config.toml
n_layer = 10
d_model = 384
n_head = 6
n_kv_head = 6
head_dim = 64
d_mlp = 1152
vocab_size = 8192
activation = "gelu"
norm = "layernorm"
norm_place = "pre"
norm_eps = 1e-06
positions = "rope"
rope_base = 10000.0
rope_fraction = 0.25
qk_norm = false
attn_scale = 0.125
bias = "all"
tie_embeddings = false
parallel_block = true
init = "normal"
init_std_qkv = 0.0209
init_std_o = 0.0209
init_std_up = 0.0209
init_std_down = 0.0
optimizer = "adamw"
lr = 0.000776
beta1 = 0.9
beta2 = 0.99
weight_decay = 0.19
lr_head = 0.00549
grad_clip = 2.0
warmup_steps = 532
schedule = "wsd"
decay_fraction = 1.0
decay_shape = "linear"
final_lr_fraction = 0.0
batch_tokens = 32768
seq_len = 1024
doc_mask = false
train_tokens = 282200000
steps = 8613
dataset = "wikipedia_en"
Each number is 128 + 32 x the weight over its row's rms, rounded and kept within 0 to 255. Layers, rows and columns count from 0. The size above them is the row's rms in percent of the matrix's.

# layer 5 MLP up, 1152x384, rms 0.0387, rows 1116-1151, columns 288-335
size [109  95  86 102  98  96  98  98  90 102  95  94 100 100 102  94 104 100  99 107  99 105 102  97 104  87 103  90 111  99  90 105  91  99 102 110]
[[145 107 144 141 140 110 164 121  89 137 134 105  75 133 182 144 101  39 135 144 145  91 124 136 148  95 169 162  78 161 124 119  75 151 223 162  85  96 129 127 129 158  64 125 181 136 138  76]
 [159 160 102 163 175 169  88 161 122 180 151 101 123 143 155 123 160 120 154 103 116 147 130 100 100 124 118 120 110 117 127  91  92 141 119 105 116 146 132 143 140 142 133 146  99 119 147  86]
 [192 183 154 157 142 129 166  90 133 139 133 151 187 135 143 124 166 145 155 100 134 153 114 116 150  96 154  73 128 182  70 140 110  57 125 116  61 153 136 153  59 128 125 123 121  91  83  84]
 [142 155 139 145 124 127 131 127 154 113 178 121 142 134 154 130 114 112 176 152  97 109 119  76  79  86 122 182 142  99 169 131 119 130  99 144 118 147 108 163 181  78 159 165  97 166 150  81]
 [102 105  77 205 112 122  90 125  83 122 139 115 102 167 154  76 125  73 173 119 211 125 152 161 183 135 149 131 106 163 154 193 148 134 106 131  99 110  70 119 205  80  83 157 145 122  94 151]
 [154 128 120 189 158 135 137 162 146 151 123 172 195 115 151  97 137 161  80 124 167  69 140  95 176 150 140 125 152 171 140 141 122 149 130  94 168 186 194 145 147  93 114 173  92 180  99 122]
 [170 134 125 134 128 119 194 136 115 200 137 167 147 148 127 131 110 100 160  38 121 127 127 110  98 120  45 104 121 106  71 147 203 170  66 131 155 131 123 159 106 134 136 127 126 112 180 130]
 [ 95 210 128  80 120 139 151 139 133  82 177 112  84 216 118  97 180  65 133  60 121 111 214  94 148 125 173 145 128  96  99 132 174 105  78 117 138 153  86 149 143 132 131 182 133 156 130 130]
 [112 148 121 189 114  89 147 192  56  83 183 150 148 149 175 148  95  79 131 180 147 135 131 212 183 158 153 115 182 134 127 191 108  89 113  66 135 109 108 146 208  45 112 113 144 142 119 134]
 [ 88  62  63  51 153  98 155 158 115 155 136 136 156 117 177  83 145 111 163 113 120  99 130  46 108 163 128  96 104 192 156 163 148  96 119 115 148 142 116 135 166  93 102 173  81 142 111 119]
 [131 120 121 211 101  87 146  71 150 134 117 185 133 135 181 120 111 141  72  77  92 153 109 100 161 177 116 149 118  92 110 134 109 126 148 138  64 135 168 135 104  93 164 157  83 127 108 151]
 [178 171 145 132 193 127 156  70 142  96  94 134 102 142 186 101 136 102 188 123 164 119 137 108 132 107 143 172  96 203 178 113 147  97 134  96 114 164 116 160 130 126 106 147 107  62 114 123]
 [146 100  87 157 121 120  82 191 118 146 129 136 107  86 137 116 126  99 185  56  83 145 132 123 113 197 145 134  82 130 163  89  91 187 124 159 181 103 151 144 137  88  75 107 135 140 153  99]
 [170  61 100 143 137 101 105  91 132 124 141 142 159 129 156 125 114 123 106 129  77 161 225 122 136 153  55 126  99  94  32 115 145 166 177 180 161 155 141 170 207 152  93 128 160 163 122 117]
 [170 159 176 169 123 125 148  98 125 158 166 158  73 165 132 125 156  77 141 123 138 166 152 107 163 182  73 108 130 111  83 163 149 136 103  93 141 130 147 149 160 160 141 136 144 101 112 112]
 [176 154 104 146 144  75 127  41  99  75 126 133 112 142 213 139 149 116 192  85 121 111 113 131 162 171 123  72 118 103  78  75 106 109 129  85 178 113 229 122 124  61 176 195 122 169 103 161]
 [117 192  96 117 125 142 150 106 113 116 104 174 148 119 129 132 156  78 134  59 156 175 133 119 148 117 108 133 119 136 170 152 167 159 144 129 154 107 129  96 185  56  86 168 107 127 128  82]
 [117 110 103 138  95 136  78 138 159 124 130 150  83 105 174  88 109  62 179 118 141 127 178  97 122 106 126 169 166 209 109  48 146 101 139 169  96 157 115 136 113 146 105 155 132  78 156 184]
 [134  94 124 153  90 100  91 124 166  78 133  79  79  92 158 143 114 121  61  92 146  76  88  92 134 109 107 167 122 123 147 126 215  88  72 147 140 141 159  67 159 141 126 159 100 128 120 158]
 [149  69  38 150 138 134 102 107 133 110 165 145  84 102 184 135 128  80  94 138 142  99 139 101 137 114  80 150 138  96  72 125 102 215 101 139 151  94 146 194 175 126 132 130 127 130 177  74]
 [113 134 113 180  96  30  83 119 133 124 154 136  99 166 162 119 141  82 125  84 123 136 104 151 149 169 138 133 140 142 187 113 144 152 158  87 134 112 111 166 119  80 121 114 130 155 134  59]
 [198 123 138 152 134 162 144 124  79 115 152 127 166 126  94 120 123  83 142  80 105  47 143  71 127 154 151 111 153 139 130 146 139 154 105 119 110 118 128 124 225  93 155 159 127 141 142 116]
 [ 97 185 148 131 118 197  92 100 143 199  79 173 173 182 163 163 160  88 116  77 113 152 119 150 178 108 153 110  97 142 143 111 123 119 131 142 114 122 173 197  70 119 113 113 139 118 134 108]
 [104 167 140  68 110 139  60 139  86 130 166 176 135 138 116  88 149 133 127 108 125 102 154  82 129 146  79 173 145 144 117 129 137 175 138 136 127 157  88 123 157 125 108 113 102 161 153 170]
 [188  87 162 132  94  74 149 135 141 136 151 117 155 110 142 148 199 123 150 105 179 123 123 107 112  89 170 204 145 180  62 116 138  94  78 113 125 167 129 164 159 130 115  94 142 102 138 109]
 [107 120 100 115  97 143 171 128 111 151 131 126 119 163 164 110 182 139 141 128 160 118 204 135 173 119 124 165 126 169 111 140 116 103 143 167 108 129 135 103 133 115 154 115 127  83 150 100]
 [151 140  93 101  79 143 104 119 138 110 103 144 112 116  71 122 146 129  78 111 144  79 111 105 159 127 165 156 141 145 165 127 123 154 155 106 140 172 137 141 129 110  90 171 196 149 131 134]
 [135 125 101 146  96 143 122  83 140 169 106 138 134 122 116 162 161 112 112 125 107 183 181 113 149 105 122 151 142 158 137 140 200 149 122 134  74 104 133 164 127 114 152 100 161 145 170  76]
 [133 221 146 143 219 113 136 159 126 128 114 138 128 175 165 116 187 113 103 142 128 149 142 122 124 112 123  98  91 133 217 162 118 124 152 127  77 144 163 176 149 155  99 119 124  82 137 100]
 [135 171 140  75 175 143 200  77 112 159 140 106 187 145 153 107 132  59 136 165 151 140 181 109 104 139 120 155 126 214 144 180 170 142  78 146 107 127 101 135 107  72  85 143 100 131  98 103]
 [160 145 155 128 141 146 164 106  88 160 158 128  89 171 137 158 141 117 201 121 140  84 138 158 150 102  76 100 128 174 114 166 132 127 122  95  87 102 142 197 159  77 131 114 124 157  93  77]
 [156 141 130 120 131 139  90 132 156 121 115  76 127  85  87 135 178 115 125  81 128 116 127 134  96  67  62 176 109 107 122 127 173 119 134  75  99 109 136 187 136  77  85 165 145 143 167 167]
 [169 141  92 138 146 148 107  83 131 110 155  83  88 124 127 114 157 133 170  76 129 171 102 164 129 215 171 109 142 129 140 173 148 114  87 145 125 129  97  97  74  97 151 147  80 133 182 160]
 [ 93 124 122 152 115 127 108 104 110  89  97 193  71 109 150  93 163 101 182 107 123 156 132 160 166  82  98 143 133 138 124  70  94 130 156 145  90  94 133 197 169  65 136 117 124  96 115  63]
 [138 200 111 112  89 118 116 107 136 161 114 157 105 109 115 105 155 148 166 116 178 155 163 145 122 148 173 116 174 176  84 147 211 152  34 114 116 131 112 124 148 128  50 163 139 135 149 160]
 [132 134 151 127 128 148  86 149 133 113 191 147 107 128 173 161 195 146 136 142 115 152 153  97 202 129 123 148 104 161 126 133 156 141 185 124  66 124 113 134 200 105 167  96 123 118  95 123]]
# layer 5 MLP down (transposed), 1152x384, rms 0.0345, rows 1116-1151, columns 288-335
size [117  92  89 100  99 101 100  90  91  95  96  94  95  97 106  94 104  97 106 110  99 100 102  97 106  88  97  93 114  97  92 105  88  98 102 109]
[[124  75 111 134  83 116 178 135  95  94 133 148  86  91 121  99 102 143 172 163 116 150 114 137 111 126 133 132 186 101 115 147 164 105 102 144 178 120  65 151 107 161 160  50 121 115 105 172]
 [124 122 153 114 107 155 130  81 114  65 141 109 134 142 134 130 151 151 149 140 159  92 134 147 152 115 159 138 133 180 122 111 116  76 128 116 163 140 136 127 161 145 124 102 179  49 117 112]
 [109  69 127 114 141  92  73 149 140 125 184 112 152  95 116 218 130 130  99 120 167  83 120 119 102 165 128 181 112 123 161 129 162 140 138 133 198 119 173 105 162 148 100 108 146 156 192 151]
 [157 194  86 116  95 186  90  60 123 123  88 148 186 125 101 149  85 180 146 138 157 136 110 150  95 117 196  73 127 131 149  65 123 178 125  96 179 106 168 121 134 182 179 188  73  95 150 150]
 [146 126 197 121 176 112 143  91 136 115  98  54 104 139 134 110 117 109 150 125  83  54 128 149  80 153 134  78 165 155  91 101  87 116 131 120 104  84 123  58 145 114 178 128 195 139  90 146]
 [127 130 145  99  80 130  53 140 107 121  76 198 121 101 103  67  78 108 173 146  82  94 109  94 127 144 150  97  67 104  83 132 134 100 135 174 114 128  87 129 111 188 117 104 194  87 106 154]
 [114 162  99 120 142 159 206  80  86 120 112 131  92 190 122  78 130 130  96 173 144 139 135 120 159 103 171 104  64 159 152 134  83 133  88  55 107  72 144 157 101  70 117 175 134 151 129 143]
 [150 133  91 111  97 117 133 116 127 147 144 170 116 122 161 155  93  96 117 185 192  97 146  88  91 104 123  78 115 181 106 105 154  74 157 125 123 109 125 123 156 121  96 128  31 207 156 106]
 [141 148  89 110 104 112 116  80 154 139  77 145 122 118 188 123 101 170 117 110 118 127 117 126 122 156  81 136  78 115 109 102 113 178 123 139 176 149 119 126  77 192 121  95 213  87 141 174]
 [127  45 164 143 134 117 147 127  66 109 161  83 115 170 122 168  80  84 103 176  83 101 106 153 100 116 122  76 157  94 160 140 105  97 163 164  88 120 139 129 130  90 104 166 135  55 132 158]
 [ 75  71 173  33 108 179 101 132 142 133 144  79 117 152 110  98 181 132 143 128 118 169 141 113 107 153 160 130  85 219 127 148 143 120 156 121 139 107 107 135 145 147 128 128 162  68 132  96]
 [150 123 170 130 116  92 123 149 126 126  83 126 190 111 122 109  88 136 163 146 134 132 113 145 144 184  91 118 141  90  86 122 101 117 157 158  86 128 128 108  92 148 100 148 165 155 136 113]
 [114 168 157 101 111 145 153 147 112 143 151 120 139 157 138 130 114 229  99 151 148 127 186 173  97  99 142 133 158 187 107 105 126  60 145 146 109 214  99  99 168 133 133 130 127 140 125 157]
 [ 60  87 108 111 110 139  67 154 149 189 141 107 109 113 180  60 225 141 170 134 134 105  92 160 158 111 131 142 194  78 111  95  81  91  70 107 105 117 198 135 109 123 103  93 140  79 131  46]
 [ 97  90 122 160 125 148 148  53 159 126 130  88 107 112 112 119 135 191 173 146 121  95 127 154 141 108 108 139 101  63  80 134  88 124 200 142 142 115 174 160 182 131 143 172 189 157 174 103]
 [ 70 122  88 136  96 166 127 109 169 162 151 130 122 123  88 144 127 164  75 126 142 124 117 152  95 169 134 104  53 192 182 164 135 135 114 158  81 156  68 122 126 142 100 144 123 131 109 116]
 [146  78 116 110 111 127 182 130 141  45 148 163 104 131 101  94 141  95  95 180 151 108 152 135 213 135 166 128 159 101 140 157 124 104 208 122 189  45 173 105  82 147 102 154 126 125 219 134]
 [143  79 119 134 144  96 168 137 112 190 135 106 139  69 212 115 120 148  91 119 115 153 183 142 110 136  94 113  78 109 101 165  95  82 114 125 116 149 163 151 149 128 116 111  81 175 123  17]
 [147 159 127 149 149 128 106 168 118 187 137 122 163 178 116 103 114  84 179 171 145 128 203 120 148 127  59 136 168 128 156  73 112 132 131 123 131  60 107 190 122 154  77 118 131 124 114 124]
 [124  96 157 145 127 133  81 147 154 121 146  90 112 150 106  97 156 146 119 127 100 115 137 148 194  99 111 150 159 144  78 171 169 137  71  79 142 133 138  80 153 112 114 147  59  50 105 158]
 [ 98 120 200 135 163 114 111 132 142 109 127 147 123  86 113 175 151 206  98 130 157  95  98 100 214 126 122 193 134 109 176  60 155 147 150 121 160 120  95 146 142 157 131 137  81 105 131  91]
 [125 149 146  87 102  94 160 156 125 135 108 116 154 148 153 116 146 127 139 158 162 152 124 159  85 127 173  64 110 144 149 123 118 113 101 235 157 116 116 117  91 140 121 161 124 145 125 119]
 [138 107 126 136 166  37 210 134 130 160 175  88  70 140 170 115 173 111  92  86 105 131 119  54  68 150 161 134 170 164 151  90 142  92 126 154 146 152  84 118 136 123 144 138 165 112 134 111]
 [108 114 109 135 197 163 118 109 180 140  93 100 105 118  90 154 143 155  92 129 106 137 138 153 141 113 138  96  48 112  96 112  78 107 143 151 126 142 182 167 135 170 187 193  60  99 159 137]
 [133 117 132 118 139 137 136 142 135 169 181 141 105 118 176 167 133 123 122  63 165 118 141 120 172  97 133  89 122  74 147 130 137 116  51 156 110 148 133 142 120 154 170 107  45 125 124 185]
 [142  75 150 110 121 142  95 128 178 127 143 111 151 120 149 136  85  66 120 160 109  82 130 112 113 117 124 128 138  79 188 117 155 145  90  82 105 147 146 155 134 156 142 157 161 185 151  81]
 [150 179 131 114 149 155 175 148  94 143 134  82 104 155  90 127 146  51  82 156 165  97  87 116 180 114 105 139 102 144  90 163 132 114 121  78 121  76 157 163 117 172 108 163 157 122 114 127]
 [178 179 101 127 130 169 152 143 134  92 138 148 161 165 135  37 122 181 156  75 198 123 126 135  97 144 125  33 123  75  78 134 140 126 129 117 137  97  93  86 138 109 157 167 125  79 142 144]
 [ 44  48 118 114 136 117 143 126 192 109 147 171 106 103 149 117 104 106  88 118  98  98 152 144  60  52 139 108 122 167 130 184  92 154  84 124 151 111  95 101  81 123 135 111 168 163  95 121]
 [ 61 128  79 131 178 128 132 127 153 126  60  72 133  77  70 159 133 139  78  18 146 117  79 142 173 152 114 198 123 101  95 135  65 153 145 135 160  98 174  97 148 149 166 185  62 146 148  84]
 [121 105  51 148 111  78 131  83 143 121 154 148 121 118  86 112 130 171  44 135 139  98  94 132 175 178 145 175  98  95 134  98 131 112 136 198 193 185 113  83 101 135  83 127 168  33 119 115]
 [121 107  98 128 130 114 129 135 140 128  48 139  83 140 121  48 157 105 131 145 115 151  87 121  95 100 158  73 186  67 173 115 157 109 140 102 146  97 124 141 124 132 116 101 120 116 121 177]
 [ 76 149 172 123  64 119 147 176 104 148 101 178 148 127 131 125  58 114 134 179 138  92 147  77 141  65  78 214 119 113 111  81 112  97 161  91 148 128 132 113 139 170  99 123 114 106 173 106]
 [105 163 175 129 124 132 116 100 161 137 196  67 147 132  80 143 134  86 106 118 126 124  77 147 144 128 100  69 122 128 122 162 153 201 118 104  95 195  97  99 103 154 172 147 156 123 130 180]
 [129 162 149 103 171 104 164 108 137  86 100 116 139 125 152 112 135  58 100 148 140 150  77 158 184 134  92 124 128 115 140 118 139 138 140 126 126  98  86  81 117 181 130 157 179 149 157 113]
 [133 124 138 118 145 159 158  68 182 182  99 134 150  94 109 197 178 115 150 166 120 123 113 150 105 125 206 160  89 121 122 101 161 116 124 161 164  79 168  98 135  52 132 158 141 143 135 177]]